Weights of a small GPT-style language model, trained from scratch on English Wikipedia.
Size: 9 layers, 4 heads of 64, MLP 896 squared ReLU, 7.52M parameters.
Architecture: RMSNorm before each block, rotary positions, no biases in attention or MLP, normalized queries and keys, some layers without positions, value residuals.
Training: a variant of Muon for these matrices, 301M tokens, 4595 steps.
Each number is 500 + 50 x the weight over the matrix's rms, rounded and kept within 0 to 999. Layers, rows and columns count from 0. Numbers have three digits each.

# up: layer 3 MLP up, 896x224, rms 0.13, rows 405-410, columns 0-223
# down: layer 3 MLP down (transposed), 896x224, rms 0.0916, rows 405-410, columns 0-223
up405:484561504517464556557522561486503515446513525471613470407486621495488434483492485511487577510520444476519571559462419507617524491494499419490526341404479481466554499486575491401519441539453450445517442488559429464450519483461483360498576510488486430500554505432469538439418458600526525461496512543458434529349553478545480480387496579459555450463507498463461493556536492585449501593531487531412382550542544512479399586554538517535493429449508514534474468541551506476491601513544515396557460475512509463366512479477461452524567506450519544527508470462459481492563483486441525524588568456489538512487545530452548388491577549501558515484630505507476391535479570495534487491553
down405:506459480600508401495459508484543428486551512546510400493448491498501478513479406514488427476504477451409509541446451495596497423443416449491477431453437526446543593525438514500563516531416480474555473465434493559421498548411487478446549520586466490509555495484526477481465440432526499449405506542501498506500461549613437436535495496491466565398531458464528482540559498482429481443502534517533562499473485510509467573462490486548548527460580466460479561592412549471609489525510509541443496458515448473466494564446470461491459502544414575629507443489488480536561536496562572585484560514454412468488521536447455493457561488434591545463577436537541450488467438595536511450486
up406:549570478520484424568465560515434487467440589527422419589499452490536526513464540517521482514441522428526578511464447480536485497516537526542503478525441412524411477520498414509537491535574390578461506426533489544522522515544559414553542579573469449501538496518447545463550526520508549522499510427566581510453503503617500438516464495596474482514485550504552531482436531571490578480574513388483522505439665530445508556446541529436532352432461572471476443549550482466423522474523420570528471455534481557458575516485446377389434581617539563489485515517410410469531502582552399623496538585395617538421530478561390502438427459556447584494571510483509546452500416442449426497492
down406:476494483546433549522516496488545517478442497464466477447506448474501599415517541504581479511534463541568473524553549491522534516440443527474492532494432495563472504399576540519493554507405460530550470443442482483566560537572479478526587590470467485522434492470426494523512540544473567442569496479577472511517530444526518397500454581571492544424456475497501486429471501620506544561481495462503555523482452484562520462545475507516472442432456436571526456501461426506537544527416512617425497488502548562523455431458483458522477502562486477494525489457458533520531462558524515504455516472484516551539537580543476563597463435577472493546584524520466545542530491455514480477581
up407:521478563566453566494507438498490469534549541504593410557464444501489538511571534422560550408518515657558545499485512382537564495509469453465477397570487475482560572475415580511496475534520448525498567408322631429504353562465549529493462520352471567570502438459561468495535484552432516527447553447506519491487558558452463436493537515572542487412418490545424441494517407464412503495457584542521441529496504555522557500452499537485460493486467462535512491465420535407490509503421386482468453461550556580521498454528508467440513536443523574513440472466450559492492511388381397400472479521591488444527610467536443571528542518550468487492437420505583547563464490541534474544559
down407:477454466500512509472509517654474538449540478474530499522470432495456443470436549488417517511456508482529613533613574553526556524548444540527526555443506503515528432501593488445444496476554450471505493530489576478475505553477499580564446449389435608543478527438471514535423569590402570477514541456450462569501495394529506416673533479535555489549488477462409470455457532565561513529550437553520495471479481545483538478557418465481404491508555570553528399585400523526448456443534473472627523477497428482542407536514447540513574544466461527539427471461472545441438482450494475511545489470491448545508515388444417543580566522556504440549500499487550571543505471410465416503585
up408:552448530465478515482519482506526400431524458614512540529486528564445387471483556466530541471449511398470500496552560530431549469583502538460485418578555410530475561468470479397476515445600564477578503436512593451521586509499466492537515517472504486500505552496445527505519482466497483501503516534477526491486488508462459486529467497495533532480532462434486565549418488532479477436492547534473460445469481478492489436524437514567494493549597518542547543378478487540551475532538487515433518505527523518465479493559535506489537454484528457540490490550455497566510612471558510490490510399537594563569487518513497531505564511431471484522463498566488590505472407495486490565494
down408:477615482474513483506483469458540566557525502454467503506534557466564465523528575515478510530487517370472510525404524432482468474482522513531529535469595416483573585423533577452454439465388513511455616482544448434504437505495399509548505490505617491398599556406590452455531507480505526525540350536389528533501581409465470556473573528435608446572550511458454385476559478462469497467520637534414497497448548506633349502513568570487461518472466500498437392517477563496501496541519545519454499499501610475495448557477435494551435507591420541511420447557439505426523501507506529484437426611517465506521487490550488424492483520509454466454466506605493471607571548489562496443429
up409:551403548603503554483437452467504448468492529458458396452527451440550496546616524489560450529559480492530439475597562463478498491470472551491508537515557514547517479590466499488476507450457448443519440533474493622483446533593534545547496535529511538462490463478531529537463447403502491519556448528488508424533585485509537512509497634459512517553464485538511462492484502519543531502444486573551576466465471458483536591507418469447435449531533556463483442535534460539460452584557494439551447527442411611492585448426500491426538490433517412482503453545531485512450444486462530447528482538540649471465607590425513462539481541386558461461509535549486470461488539503479465480479
down409:485534465481540455571427472486564544491495531413433514455525488528519523471526482565522535557467462442522460440549510565518497459450520471472374502492456483556582548642461432516495507451551566444430505503550527547545448519500558445511553526565596444505468487444479471505425490476487508503563540555547528487457496407444524569505398352514553455483518462465498463449450539483448568488471554580441585423458482529475499484429573502474449522498507446430425480458483459515504494437508528550515548525531475499479444417481504505512464442444495514490532413556444566460478568422558530490470492453453472438562522547477463522531509485406539487548493524485483530473495518617422498549524
up410:587515516524556535504497581591533496528471493474457490449448607514474512582506566494469506442580479571380502531509478552524444457473486480525426464465472489536462473522455471511491464479554609551502454406461588474487514471573505517490560484503478520446545483481576510464564462473543483517487566479506598436488482539561567536501432457575501546524445495487465486480475439475563569569549543422581493550471539547446584502506404539519458496461487425504486612507520552545457441525459477492597461524518529538555629591596498597437598524486479581452518599588531616379510491451507440552506489491475578524526557479596546441510455535597524403596593480544536543492550477504513494548510
down410:471486537489541502570528513580425479515509544442412544511535437515470409516498583478514640485576542560495535474516503521487483527595470457480440551510533512513471503558528453518550449460521423557553552506448483537488549512572472491455423540462557472493545557448551581537596484411424570555485487519460412498401532535535454467445560484433539552557464469524502417587501558514556499595477511557472450518540483534557487448562518531350473488490496525541585474455468479533513453522515439546462499598535482568472588482532455555446418507499459503506453534479445490535572478414562522498453529508469406579402568531495589638525537507570582457448605578469491526531399546464553425521465